Weights of a small transformer language model.
Architecture: rotary positions, no biases in attention or MLP.
Each number is 200 + 20 x the weight over its row's rms, rounded and kept within 0 to 999. Layers, rows and columns count from 0. The size before them is the row's rms in percent of the matrix's.

# k: layer 9 attention key, 64x96, rms 0.104, rows 28-63, columns 0-47
# q: layer 9 attention query, 128x96, rms 0.105, rows 29-63,93-127, columns 0-47
# v: layer 9 attention value, 64x96, rms 0.122, rows 0-10, columns 0-47
# o: layer 9 attention output (transposed), 128x96, rms 0.108, rows 0-10,64-73, columns 0-47
k28,110,214,248,212,209,193,164,202,210,182,212,181,188,212,226,165,182,190,245,165,193,211,244,203,200,205,213,176,222,178,185,204,211,192,214,193,221,215,228,190,222,214,179,167,226,179,215,224,206
q29,102,217,201,186,205,205,156,210,200,185,221,186,209,205,222,151,180,200,218,189,158,178,188,249,216,189,203,197,199,206,181,151,173,214,166,140,193,231,232,193,199,209,191,193,214,182,214,179,184
q93,121,207,231,172,188,226,182,172,192,161,215,221,193,228,210,209,170,206,216,198,203,211,191,204,218,209,221,182,188,223,250,230,197,197,188,190,173,162,182,204,219,183,196,188,260,187,174,177,192
k29,082,157,169,218,213,180,209,220,223,205,177,201,194,191,174,224,250,182,181,203,240,177,188,179,202,202,190,222,243,211,193,227,214,211,167,190,201,215,164,170,168,153,207,200,210,193,220,191,200
q30,097,223,201,232,204,220,195,184,192,236,216,247,212,229,201,173,207,194,222,224,188,185,228,230,201,201,213,198,207,192,198,202,204,201,209,193,219,229,219,178,215,229,202,155,196,187,200,210,205
q94,080,213,205,198,240,229,205,227,199,192,197,212,206,224,201,206,209,213,234,187,210,221,216,205,212,242,222,186,201,185,202,208,189,181,154,226,185,205,207,220,199,217,182,191,177,194,180,228,221
k30,098,163,174,180,203,192,205,211,180,231,173,209,194,183,188,250,214,210,185,247,206,193,177,216,188,220,167,228,183,187,185,195,208,193,208,216,200,193,170,226,221,171,235,197,179,218,189,220,220
q31,098,207,200,203,209,200,219,203,213,191,210,186,215,208,170,223,211,218,204,203,207,194,167,184,202,214,195,215,158,213,195,221,222,170,215,205,231,188,176,226,179,188,190,234,218,207,188,169,187
q95,093,223,154,241,187,198,186,179,165,216,203,208,190,236,201,219,212,248,173,230,233,208,184,195,213,206,191,234,232,212,180,217,199,200,173,211,183,203,241,206,209,180,207,224,211,199,169,208,212
k31,086,198,187,230,176,223,215,213,183,215,166,209,202,202,216,228,224,196,209,228,210,192,185,198,203,207,200,221,184,253,231,250,207,189,223,209,173,180,166,192,199,200,204,259,174,197,203,199,228
q32,098,205,180,217,200,220,205,192,171,166,216,206,207,168,219,205,204,200,151,173,219,184,200,186,190,205,212,215,193,184,213,182,224,183,233,221,151,214,162,182,169,209,213,195,183,193,183,234,183
q96,105,197,189,206,179,218,227,232,200,193,212,195,188,185,226,191,194,191,238,199,184,206,213,210,185,144,192,207,176,205,191,200,176,199,172,200,191,200,213,196,200,250,164,201,226,196,189,216,197
k32,108,158,170,207,167,178,211,180,180,240,198,240,202,212,185,227,193,220,175,231,207,217,179,209,173,224,194,234,214,199,180,186,229,235,201,225,223,172,191,187,221,212,192,189,160,214,201,180,195
q33,087,175,223,202,211,208,206,190,206,243,162,201,195,211,172,204,225,198,218,225,214,188,179,167,201,210,191,227,173,235,238,229,208,211,203,196,209,185,234,211,185,176,206,249,190,184,176,183,202
q97,091,243,239,207,201,194,194,225,222,182,191,206,203,172,219,199,209,247,191,191,263,224,188,208,194,189,197,209,181,180,197,220,195,200,232,224,206,204,202,227,221,164,200,233,192,223,210,169,194
k33,084,188,186,215,182,188,222,216,211,214,215,198,222,201,175,204,210,222,224,238,196,191,182,186,219,211,201,221,148,218,231,214,184,212,225,197,198,201,159,173,212,198,195,221,171,183,199,185,193
q34,076,236,215,197,187,218,219,197,220,186,213,211,198,197,171,216,199,226,225,213,159,211,189,206,229,200,208,208,190,209,188,173,204,206,243,213,219,189,243,171,180,219,187,170,238,194,182,180,189
q98,077,201,171,200,184,190,209,221,182,202,177,179,192,169,173,222,196,212,244,202,194,238,203,209,210,213,227,211,221,205,192,201,226,243,228,204,188,205,226,204,182,185,191,190,221,216,213,206,218
k34,197,226,247,191,208,194,176,175,214,193,228,175,202,213,227,160,157,189,207,178,175,193,240,193,201,173,202,160,202,184,200,185,181,183,181,172,201,217,201,198,226,209,181,173,219,180,217,230,191
q35,158,236,238,215,219,208,192,184,221,177,226,185,190,206,200,184,168,185,204,196,179,189,229,192,192,178,210,182,218,194,204,197,192,194,154,164,182,237,210,179,188,205,194,210,210,185,193,229,186
q99,170,244,217,228,216,224,186,187,201,178,227,186,205,201,223,175,177,187,211,200,172,193,221,202,186,192,222,186,170,188,194,180,193,205,198,211,180,214,177,205,225,217,183,177,239,174,209,188,163
k35,065,163,171,181,193,176,245,235,196,211,178,209,215,189,172,192,186,173,209,175,224,166,165,209,200,175,180,199,197,224,220,204,218,203,230,204,195,189,204,212,171,175,191,184,204,212,220,207,195
q36,134,206,225,185,203,206,190,193,176,200,196,187,234,203,200,155,170,185,214,229,169,183,213,205,175,183,229,171,188,204,181,203,213,219,188,188,199,219,199,204,210,224,196,201,223,178,206,227,183
q100,149,216,230,180,228,230,178,212,190,182,226,198,225,207,231,175,193,172,208,177,203,178,227,192,190,184,227,171,172,199,195,207,201,188,180,198,207,221,213,184,209,222,195,163,226,205,210,214,179
k36,074,193,194,180,175,192,203,168,221,215,207,177,210,207,206,223,247,198,188,189,201,216,211,215,201,228,168,233,204,214,165,214,235,222,234,180,212,192,206,201,162,165,196,220,202,234,206,188,211
q37,093,236,207,217,201,222,195,194,226,180,206,228,207,185,228,207,182,170,196,224,189,163,220,182,205,166,231,196,218,219,191,163,192,215,170,186,185,233,219,169,211,238,208,191,222,191,204,253,187
q101,097,207,191,183,200,230,190,193,191,186,228,190,185,192,186,189,163,184,208,189,187,188,214,216,203,205,228,196,171,175,159,178,202,160,200,207,205,232,209,166,193,195,169,188,187,188,223,229,220
k37,177,191,170,192,190,178,240,215,188,228,179,216,225,192,170,226,225,192,178,219,212,205,169,213,211,232,188,229,203,212,177,200,228,212,224,197,194,172,187,207,176,189,221,220,182,216,200,184,228
q38,086,181,192,204,168,192,220,219,209,208,184,238,213,201,177,197,191,188,216,220,180,219,175,199,212,229,231,183,243,208,178,182,236,208,209,208,219,188,227,218,204,217,194,181,197,222,188,187,240
q102,097,217,180,187,172,230,207,200,175,200,201,207,193,199,213,207,242,205,215,249,222,195,182,199,199,210,222,195,176,214,240,219,195,225,239,190,217,169,183,188,212,207,208,207,202,172,211,190,180
k38,107,207,256,175,217,188,188,197,226,190,210,174,192,232,219,181,175,197,208,163,188,201,223,185,161,181,199,183,187,200,180,215,193,209,189,221,199,199,189,203,186,204,161,188,217,207,215,215,217
q39,106,214,237,223,201,204,216,232,188,202,221,213,171,235,214,205,167,186,223,216,186,193,214,218,171,200,191,229,199,206,208,184,181,189,202,154,223,232,198,201,233,191,184,208,221,184,236,197,206
q103,110,201,198,227,219,212,173,199,207,179,222,168,195,206,214,185,186,245,204,199,189,197,200,201,212,203,198,208,226,177,252,204,202,203,174,206,203,213,185,211,179,164,191,212,230,167,222,235,172
k39,089,209,191,184,226,184,193,216,206,213,180,187,223,197,187,193,200,172,187,213,223,215,169,202,220,217,229,179,169,183,180,220,187,179,214,187,188,159,189,203,218,207,216,197,184,227,193,203,168
q40,089,165,199,211,184,179,178,203,166,224,199,201,177,215,204,202,234,209,212,204,214,177,201,226,200,187,177,170,203,209,193,214,199,202,245,229,204,204,179,240,196,240,233,192,162,214,209,154,242
q104,105,208,187,211,194,183,225,184,219,220,156,228,236,174,206,205,237,199,189,203,188,197,167,197,227,227,223,208,175,222,187,194,206,202,172,200,206,169,208,212,197,217,196,201,183,210,177,215,182
k40,098,195,230,176,225,216,174,192,202,157,208,194,202,226,180,190,176,172,211,183,155,205,224,182,182,188,213,198,225,161,170,184,179,207,181,217,183,209,219,204,192,174,177,174,204,188,188,209,209
q41,076,221,190,205,236,172,192,191,180,200,256,193,189,191,191,213,222,224,213,218,172,183,209,195,215,177,225,214,157,203,189,208,210,187,172,232,235,205,205,216,223,212,216,177,185,203,211,188,188
q105,109,207,220,197,215,189,234,143,199,182,201,216,205,226,232,204,200,176,210,213,191,215,184,216,205,241,196,189,170,213,196,241,191,195,209,176,195,195,192,215,209,229,217,237,203,236,167,180,179
k41,097,175,202,200,208,198,172,233,186,211,220,217,172,178,184,156,191,207,208,194,221,209,189,172,206,190,193,182,210,172,195,181,196,200,203,157,192,201,216,165,201,171,216,193,220,176,199,226,194
q42,094,221,189,171,184,157,216,210,192,195,173,186,191,170,226,184,213,197,229,194,197,213,200,168,204,188,181,187,220,183,197,183,178,230,199,201,217,191,210,201,221,210,212,218,181,216,227,216,176
q106,114,183,208,171,187,186,216,211,239,184,194,190,207,190,197,208,191,159,217,202,164,175,187,207,161,177,199,204,204,163,192,206,177,171,189,191,197,207,217,233,213,170,191,215,228,210,213,204,240
k42,103,197,212,241,227,225,158,196,202,174,222,195,237,238,179,171,187,200,187,178,225,165,257,205,198,190,205,190,184,236,201,198,219,201,185,171,224,200,197,234,176,201,220,187,207,215,181,201,188
q43,097,202,201,189,193,198,207,179,194,203,173,208,203,169,175,195,181,199,212,215,189,219,200,181,228,161,213,197,215,226,173,201,195,182,222,187,183,213,228,227,193,221,205,198,178,214,191,255,163
q107,096,236,179,202,184,191,157,195,205,187,275,193,202,190,200,201,181,174,179,189,243,188,208,212,195,200,233,199,187,185,206,191,184,193,191,207,199,251,170,206,228,167,174,226,213,202,224,187,178
k43,086,187,209,220,191,184,214,224,205,199,168,185,192,209,199,255,200,225,205,196,238,193,179,223,193,229,192,217,221,223,201,220,197,242,214,209,206,144,214,165,162,205,203,196,171,198,209,195,200
q44,095,224,208,204,180,192,181,217,193,203,202,234,237,196,196,188,245,159,225,185,208,194,219,212,193,189,227,186,209,202,220,212,215,180,216,223,218,201,207,198,210,188,223,155,222,174,208,183,188
q108,091,208,213,222,211,195,199,204,190,209,203,197,182,201,193,172,203,206,220,179,197,171,220,202,194,204,219,184,205,216,238,236,193,220,200,180,173,173,232,208,253,176,231,205,209,181,164,197,233
k44,098,145,183,185,190,194,224,190,189,211,181,208,221,212,188,210,219,193,202,234,216,187,185,203,209,221,186,217,198,211,218,229,197,199,207,216,259,199,203,204,163,196,234,221,159,229,161,193,187
q45,101,187,180,187,141,193,195,198,195,181,188,195,193,210,233,197,192,191,180,188,222,204,185,165,194,224,178,202,203,213,187,218,210,196,190,207,185,172,191,216,190,209,178,223,152,179,240,185,184
q109,101,184,206,204,205,205,198,197,234,223,199,183,186,204,200,220,165,159,190,189,206,189,188,204,170,188,193,223,225,179,190,187,209,153,178,182,183,172,197,232,160,184,198,221,177,187,154,171,178
k45,093,214,193,221,226,210,193,205,190,167,202,184,214,177,179,206,181,213,192,222,167,197,224,207,213,191,201,182,201,189,207,182,183,225,170,185,206,234,177,154,199,217,169,193,237,187,186,235,200
q46,101,177,204,227,207,193,180,169,221,218,244,178,213,191,134,197,202,207,197,206,213,201,208,193,200,205,210,167,180,225,210,194,191,202,223,200,223,211,217,150,211,194,223,204,192,223,216,180,205
q110,097,227,205,196,229,178,220,205,215,151,170,185,183,209,221,187,195,215,234,186,188,216,202,177,185,190,191,205,165,159,187,177,195,198,143,202,205,216,217,184,227,214,212,208,185,195,208,194,224
k46,098,218,197,161,195,211,222,205,181,217,217,207,236,203,196,189,165,191,195,228,215,200,205,211,210,203,181,188,226,198,197,205,191,233,243,218,198,181,212,249,179,179,195,193,202,180,165,186,198
q47,087,209,226,206,204,225,206,177,184,240,203,186,190,217,231,207,182,205,242,193,203,208,217,188,215,166,216,215,215,206,179,246,198,237,214,171,254,196,204,217,226,207,198,231,224,187,187,228,205
q111,084,189,211,180,201,220,215,239,177,227,226,206,181,180,168,194,187,218,166,209,179,213,221,215,165,183,205,212,179,190,200,163,163,173,182,211,230,231,203,227,197,176,209,195,206,231,213,194,184
k47,082,197,202,210,228,218,194,211,226,205,178,236,180,214,193,231,186,212,196,231,227,216,173,211,222,212,170,191,190,179,209,197,250,167,234,170,204,200,214,168,174,211,221,223,187,206,210,180,233
q48,087,159,198,213,176,211,227,213,194,194,213,210,177,211,194,236,211,215,199,158,182,167,208,205,178,175,172,198,187,236,188,218,171,183,170,214,157,194,178,170,189,214,191,218,203,224,225,238,179
q112,103,197,224,222,201,162,209,180,220,214,192,189,215,213,220,228,173,218,192,186,194,207,211,205,216,209,173,195,189,176,210,163,217,196,186,213,186,214,228,221,215,209,169,188,175,210,175,191,233
k48,089,208,184,192,169,194,169,220,181,159,203,203,213,165,200,187,167,187,207,222,198,204,216,182,188,215,228,204,185,210,204,228,224,233,173,174,199,223,193,188,223,204,203,177,183,171,212,205,226
q49,103,201,211,175,207,191,222,213,209,210,203,193,190,172,208,179,172,174,187,213,158,194,229,224,179,207,219,187,205,225,220,188,213,188,209,182,238,200,198,221,222,235,165,221,209,186,203,252,195
q113,109,184,185,219,155,215,198,195,200,176,201,192,212,213,199,196,208,223,204,175,181,191,214,220,204,205,201,188,171,201,217,187,206,178,199,167,202,180,231,215,195,184,207,198,203,210,209,170,183
k49,095,166,188,227,216,179,195,202,193,192,172,195,176,226,206,227,181,198,183,225,210,179,177,190,200,199,199,187,244,221,195,218,198,185,205,196,216,201,187,191,193,191,229,189,176,185,163,176,224
q50,099,173,235,196,177,188,182,258,206,187,190,205,176,242,188,184,218,205,235,186,177,240,189,204,185,183,208,194,197,157,208,217,212,216,200,186,207,217,199,234,177,182,210,210,185,194,174,216,209
q114,100,181,194,232,188,193,176,189,199,231,208,193,207,244,211,209,209,154,199,213,185,205,217,217,201,200,156,194,206,211,208,166,214,182,189,245,190,179,199,206,211,196,194,169,210,187,208,196,196
k50,100,205,138,184,203,222,205,237,190,208,149,181,206,199,214,201,225,224,181,185,195,196,179,181,187,194,195,203,188,182,211,201,223,187,201,181,185,214,233,179,209,201,208,213,167,226,201,176,215
q51,096,196,171,210,194,208,199,218,171,175,204,211,176,202,198,189,201,229,212,202,188,215,147,158,216,206,200,214,181,213,173,218,176,173,190,207,197,169,192,216,171,229,209,237,208,182,175,222,239
q115,103,207,176,184,201,189,200,223,202,191,195,176,197,197,220,248,227,177,211,169,219,225,212,234,198,195,196,196,190,183,201,155,177,235,223,191,177,156,195,212,229,220,203,158,210,192,174,192,197
k51,096,171,252,193,195,213,229,175,225,192,228,210,221,181,219,169,168,202,196,186,159,192,242,186,206,194,210,189,211,188,215,224,174,199,200,166,207,211,199,177,223,214,170,197,215,209,233,192,177
q52,067,178,199,200,156,200,182,203,224,234,205,175,215,173,208,201,220,190,235,204,184,212,197,224,190,210,176,204,174,219,175,218,181,191,187,158,188,195,216,218,178,223,159,195,214,183,196,218,179
q116,100,174,223,200,188,205,189,177,201,213,188,191,192,192,164,190,204,231,184,189,196,215,234,204,169,195,185,187,185,175,207,204,212,179,190,178,163,216,206,190,185,160,191,165,200,209,228,199,212
k52,088,190,195,173,198,193,230,204,199,209,161,204,214,165,218,215,222,177,210,204,229,203,146,195,238,220,191,194,220,213,197,183,222,201,186,204,228,209,181,191,229,193,186,191,171,200,201,211,211
q53,093,220,181,211,172,220,215,205,202,165,210,225,207,162,181,232,187,212,174,171,206,194,192,195,203,199,190,205,184,225,184,187,218,190,208,166,171,231,192,195,209,222,195,190,226,212,222,217,133
q117,091,179,199,173,197,198,206,168,217,224,194,217,179,190,171,173,202,226,184,169,216,256,202,212,181,220,213,182,204,182,213,205,172,212,218,191,198,203,200,168,228,208,208,204,200,207,192,173,224
k53,094,202,212,184,223,196,205,214,216,216,218,190,213,202,220,188,181,216,204,168,200,174,188,202,209,164,210,200,241,198,160,209,222,217,174,263,205,203,187,192,185,213,209,172,215,184,245,199,225
q54,097,177,205,195,184,216,181,218,205,226,197,198,207,246,196,188,210,204,197,234,211,168,205,209,193,176,245,186,215,188,231,187,223,229,189,169,216,190,201,247,187,211,195,211,208,216,212,190,264
q118,098,212,228,184,178,213,200,199,189,203,173,210,226,176,195,219,181,159,186,223,205,208,181,195,203,211,200,193,184,235,193,189,202,207,211,168,187,193,211,205,204,200,186,215,196,170,163,208,231
k54,098,183,203,178,199,222,214,194,204,167,205,199,243,177,155,240,205,187,194,191,247,184,204,195,195,215,230,217,187,196,179,200,184,192,206,187,225,227,205,201,184,177,189,193,187,212,204,214,224
q55,092,187,194,207,189,166,205,202,197,194,215,199,158,227,195,210,207,216,202,185,188,195,194,200,212,215,204,200,191,180,213,158,182,174,194,230,230,224,224,202,208,173,174,173,178,201,212,225,212
q119,104,200,218,191,228,184,204,169,191,224,227,181,175,214,177,228,222,194,190,181,195,202,190,191,181,190,213,200,192,173,187,153,195,183,197,214,216,187,223,218,197,178,207,195,203,183,222,200,188
k55,096,203,211,185,202,239,220,203,196,215,191,190,207,205,227,155,207,209,208,220,208,226,175,169,213,208,185,186,157,213,214,234,189,217,209,203,177,171,211,177,207,208,207,214,207,214,201,177,207
q56,096,198,207,204,222,185,215,195,166,236,205,200,225,196,191,215,255,205,216,225,231,187,221,246,209,206,189,201,195,223,219,192,206,214,231,181,225,202,185,196,186,206,206,150,208,167,187,188,205
q120,097,171,235,203,200,184,217,209,188,176,184,230,215,177,179,217,219,218,195,216,221,180,193,184,213,170,186,200,209,212,242,230,210,229,183,232,198,215,199,237,180,180,209,230,190,165,212,191,224
k56,090,219,212,216,224,223,184,176,202,214,223,201,193,222,210,159,189,209,240,180,206,204,251,222,208,211,182,219,198,187,198,200,186,196,166,179,204,243,201,194,209,202,203,193,178,217,190,196,220
q57,079,192,205,222,222,228,192,153,206,173,234,173,205,218,195,219,202,244,166,214,203,201,216,201,204,194,198,189,210,199,178,155,191,167,232,202,176,192,251,185,209,209,211,203,179,219,196,208,172
q121,113,141,203,217,162,242,220,229,185,196,222,198,192,184,192,200,207,177,173,205,171,203,176,216,209,185,191,192,219,200,218,196,230,185,204,176,179,193,193,217,194,201,191,236,174,189,211,183,199
k57,099,254,185,210,211,196,200,171,197,178,210,231,175,185,193,221,166,221,216,189,206,180,218,210,196,202,194,192,181,194,172,229,194,200,167,197,223,203,150,201,194,234,196,222,218,215,197,182,193
q58,085,183,198,219,199,197,209,208,165,233,219,188,173,184,198,198,182,182,221,232,188,213,201,189,222,187,236,218,214,220,167,237,161,188,206,157,163,178,188,195,186,207,200,168,181,175,216,224,221
q122,112,206,190,225,219,192,200,207,190,188,193,204,174,166,217,201,159,176,170,171,230,196,201,204,191,188,184,190,207,192,224,247,208,175,221,172,206,231,193,171,194,196,230,218,201,210,204,206,215
k58,097,212,205,173,165,213,208,170,205,210,167,211,180,180,202,219,192,187,192,212,231,220,184,184,221,210,176,205,154,177,240,177,192,211,178,224,220,201,204,203,208,179,196,190,163,210,203,213,213
q59,097,174,210,156,175,167,217,189,195,243,165,205,177,186,207,184,182,190,175,208,217,211,185,197,184,218,222,191,200,175,209,205,177,222,217,164,229,215,239,182,204,224,207,203,196,194,165,208,206
q123,107,201,223,238,197,204,188,215,207,208,195,197,240,184,181,237,206,214,199,172,207,198,172,171,228,177,189,215,223,202,199,194,212,183,206,201,194,212,200,251,198,173,207,230,201,225,209,170,196
k59,099,204,185,220,215,208,201,160,198,174,221,196,176,240,231,204,204,208,225,164,188,173,227,194,220,218,219,197,200,209,234,206,208,188,192,193,202,210,191,201,198,172,198,184,169,179,164,214,189
q60,100,167,223,190,177,165,194,207,204,221,187,206,193,198,209,189,166,196,210,200,198,184,193,203,223,236,184,212,200,175,200,150,233,226,194,162,210,174,186,223,165,232,193,173,176,243,218,169,212
q124,087,235,189,195,175,182,194,175,208,205,194,169,198,193,193,220,230,184,183,202,221,205,220,174,177,214,198,210,215,174,222,211,165,223,212,173,185,226,217,210,192,218,221,221,194,203,176,192,188
k60,090,176,235,223,216,205,149,231,180,196,197,185,228,188,193,180,170,193,200,193,213,184,219,189,203,199,215,203,226,229,201,215,197,183,229,214,210,204,213,186,225,195,187,182,229,206,206,222,232
q61,100,181,200,198,223,187,229,191,224,181,200,172,203,237,209,175,186,205,199,220,209,186,179,166,151,188,192,203,227,138,197,200,162,219,211,228,193,182,214,195,204,190,203,193,157,176,189,196,185
q125,107,162,157,211,213,211,203,205,213,201,174,196,188,221,205,194,232,183,220,187,199,218,192,210,220,222,201,215,217,251,171,215,210,236,199,221,216,191,193,218,211,157,208,168,203,213,186,231,192
k61,090,232,212,198,206,216,204,155,208,206,192,193,206,163,211,199,182,225,200,172,175,202,239,193,191,183,210,184,201,203,179,194,184,168,204,211,144,190,212,210,220,218,215,192,215,172,246,195,168
q62,088,147,198,172,212,212,199,198,196,193,243,195,225,206,205,190,188,196,186,212,176,202,170,166,199,224,156,213,171,201,197,211,200,191,207,231,226,183,206,209,145,204,210,203,227,195,188,195,235
q126,115,237,189,211,235,201,193,217,186,216,219,177,219,173,169,228,194,205,215,184,204,200,197,195,225,209,193,224,221,187,193,178,216,203,179,206,161,221,189,169,191,226,184,203,209,164,204,196,217
k62,100,230,209,169,185,206,208,178,205,205,201,208,190,166,194,186,199,200,195,186,166,167,214,195,205,170,238,226,156,186,224,201,205,188,219,175,187,216,198,177,221,222,202,180,234,198,186,218,161
q63,083,156,201,202,212,184,197,209,180,220,201,177,225,213,178,182,215,174,199,186,180,200,230,223,189,211,193,187,187,174,194,214,209,174,211,212,204,220,213,227,181,217,205,206,218,214,175,156,226
q127,112,194,180,181,217,190,194,192,180,202,178,199,212,177,210,200,190,234,203,189,202,176,185,196,200,222,213,186,200,179,212,240,216,200,163,220,200,216,207,187,215,168,183,191,185,181,161,209,172
k63,090,214,188,187,223,203,187,210,211,213,180,204,208,130,220,239,199,195,208,200,224,216,197,200,223,211,202,207,203,204,184,190,195,226,213,153,245,223,207,201,170,197,202,183,203,193,205,201,218
v0,099,189,210,182,170,168,189,222,188,158,217,242,205,197,209,189,197,209,184,185,215,204,191,171,202,181,213,181,214,214,207,194,209,228,169,235,163,240,189,195,197,225,182,193,218,222,189,227,202
o0,097,232,238,200,189,174,212,197,198,195,181,204,227,196,186,168,211,207,192,166,203,196,230,186,187,177,214,202,211,206,199,186,210,210,207,226,189,202,200,197,193,246,182,113,216,222,217,230,194
o64,101,218,214,169,179,196,206,180,235,203,187,231,211,182,185,191,219,224,201,187,217,212,210,161,156,174,205,185,180,173,211,208,196,211,229,217,192,201,203,212,190,198,190,159,203,238,206,249,199
v1,099,166,188,167,174,192,210,179,217,179,212,168,203,192,204,177,198,186,187,183,195,195,179,186,173,176,160,196,199,206,194,209,195,190,187,203,207,200,181,188,213,246,188,208,223,159,235,212,174
o1,095,190,171,177,193,209,232,217,239,189,208,214,198,191,225,195,211,226,190,182,208,214,166,180,200,208,191,191,218,180,222,159,192,252,196,177,205,222,203,242,191,240,211,207,226,189,220,213,195
o65,098,176,195,161,176,205,214,203,199,204,219,213,208,179,190,174,208,216,157,200,221,185,196,194,203,190,205,171,175,240,198,167,212,231,197,179,185,226,189,207,215,224,180,192,192,189,239,217,185
v2,100,181,201,224,204,188,183,180,181,223,190,167,209,188,207,191,226,223,213,192,197,230,191,159,180,175,183,186,154,205,154,200,185,190,203,210,209,209,220,194,196,189,206,218,197,184,186,221,210
o2,093,208,189,196,228,175,196,185,215,198,240,199,202,201,212,195,209,238,200,182,193,212,164,167,159,194,202,181,190,200,197,192,209,211,212,169,213,176,211,204,209,169,227,224,209,197,200,186,238
o66,112,167,216,183,207,154,182,182,196,196,201,223,210,236,174,227,233,177,215,167,221,195,214,185,168,198,168,190,177,179,182,172,217,193,206,211,201,181,221,218,210,201,217,215,198,210,207,212,240
v3,095,204,197,188,221,212,173,182,211,220,197,208,182,178,170,204,182,208,169,200,212,199,182,164,228,190,215,200,219,206,234,207,161,228,212,209,177,191,217,183,175,194,177,239,223,230,169,209,185
o3,078,199,156,202,218,219,201,196,187,219,173,198,214,186,142,199,226,230,173,190,177,161,236,223,198,213,185,197,213,220,209,201,196,209,211,172,210,218,188,168,205,219,197,197,216,209,202,216,196
o67,101,231,215,221,199,205,203,203,188,198,204,195,205,203,183,201,193,233,206,214,186,206,186,217,189,207,171,212,224,176,221,199,194,189,222,194,195,178,205,204,217,191,195,218,205,219,184,187,218
v4,100,214,205,183,185,199,182,179,189,200,223,237,170,189,191,180,181,199,200,208,202,184,206,185,183,200,164,216,206,195,171,168,188,179,194,211,216,185,215,183,232,177,174,181,179,228,227,194,216
o4,087,210,202,182,183,214,210,169,201,204,185,232,170,190,201,210,173,209,167,233,213,178,259,180,200,196,199,201,207,195,209,176,194,177,185,237,177,202,182,219,213,216,182,143,173,206,198,204,219
o68,106,229,207,185,195,231,204,186,222,197,204,238,201,191,215,200,221,191,204,187,200,205,235,198,161,200,207,183,223,174,172,172,185,207,167,222,186,209,212,197,203,192,215,175,214,205,191,201,252
v5,109,167,172,210,190,218,205,211,204,210,214,200,224,238,150,215,227,230,166,212,205,195,196,226,157,181,185,181,220,206,180,209,187,212,178,184,204,222,208,206,221,208,187,208,172,198,196,226,184
o5,101,195,194,233,198,191,198,188,166,192,164,182,228,227,204,158,220,188,177,176,206,210,209,205,191,215,197,221,239,214,159,199,197,225,174,180,196,210,253,214,204,210,194,187,203,201,202,211,184
o69,118,210,153,217,212,197,212,172,184,182,195,182,216,230,182,166,233,203,190,201,212,220,209,210,188,219,194,213,225,185,163,219,167,227,192,191,187,203,260,226,201,169,194,208,217,205,202,216,212
v6,100,195,182,219,197,201,209,199,227,181,184,202,191,194,209,189,180,192,201,195,227,202,178,208,166,202,187,171,183,220,184,222,192,196,182,196,199,176,225,162,228,199,198,192,170,254,206,184,193
o6,095,205,224,202,200,194,210,201,174,186,184,194,203,218,214,212,189,210,198,173,231,191,223,196,175,191,206,200,189,212,180,153,210,220,143,197,226,218,196,209,188,233,219,159,182,186,213,203,213
o70,103,228,202,196,229,214,227,182,207,183,167,187,218,227,212,182,217,224,196,173,219,199,221,201,191,200,204,160,188,209,201,201,200,209,168,203,221,213,220,191,207,179,211,213,180,165,220,190,241
v7,098,172,190,201,186,218,191,223,205,158,251,197,165,212,218,202,185,191,185,149,182,211,211,213,199,206,162,189,201,203,229,217,198,194,176,212,185,197,160,199,186,222,205,170,240,218,227,179,204
o7,083,200,209,211,195,183,209,209,205,209,194,207,161,172,211,189,163,223,189,215,205,225,210,201,201,208,182,222,158,221,210,196,170,210,157,221,180,189,215,202,209,204,214,159,204,179,222,178,194
o71,116,213,185,170,180,184,155,187,202,219,212,194,163,170,220,164,187,212,168,192,212,246,202,190,200,194,202,202,158,206,189,188,203,244,162,204,191,230,211,172,197,211,193,161,227,198,229,225,201
v8,112,225,202,182,210,208,187,175,186,199,177,248,192,185,209,181,214,202,180,234,227,220,212,212,231,216,186,203,209,214,193,195,206,165,211,165,215,195,212,175,175,182,178,197,195,169,201,204,186
o8,097,213,211,189,197,211,157,202,209,178,180,218,206,190,175,214,207,176,189,177,163,189,209,163,233,241,210,216,213,175,201,180,214,154,210,199,182,206,199,213,183,172,186,218,193,175,170,213,215
o72,122,231,188,191,197,227,168,196,238,184,217,237,228,181,174,247,232,195,188,169,225,175,215,205,200,227,224,185,208,202,181,185,178,184,191,209,203,203,203,186,191,202,216,223,185,181,172,184,214
v9,098,210,184,241,217,173,210,210,207,203,198,166,235,179,156,214,200,203,205,197,191,159,198,213,168,213,182,194,196,229,208,172,188,166,186,189,202,202,214,150,185,217,191,194,199,185,215,194,191
o9,093,209,208,217,195,205,221,175,203,190,210,214,208,184,204,177,205,194,197,180,190,178,180,231,148,235,189,187,215,206,190,207,195,195,187,170,195,229,192,191,228,208,188,232,219,160,221,178,212
o73,110,231,211,218,206,184,234,174,194,196,198,229,234,182,175,161,209,193,221,213,213,184,168,242,183,200,194,165,222,204,185,211,208,180,173,180,202,203,208,190,197,206,203,210,229,163,208,166,228
v10,112,170,186,218,182,204,223,217,209,210,238,202,199,209,212,234,188,202,213,202,187,216,174,184,178,227,226,194,215,249,166,192,166,189,230,172,167,194,205,185,207,161,194,224,209,194,215,176,185
o10,087,189,171,182,232,210,202,208,186,208,216,193,208,212,209,206,197,215,193,166,164,180,153,196,186,208,172,187,214,207,180,187,168,229,195,178,211,211,195,191,211,207,200,217,219,207,205,187,217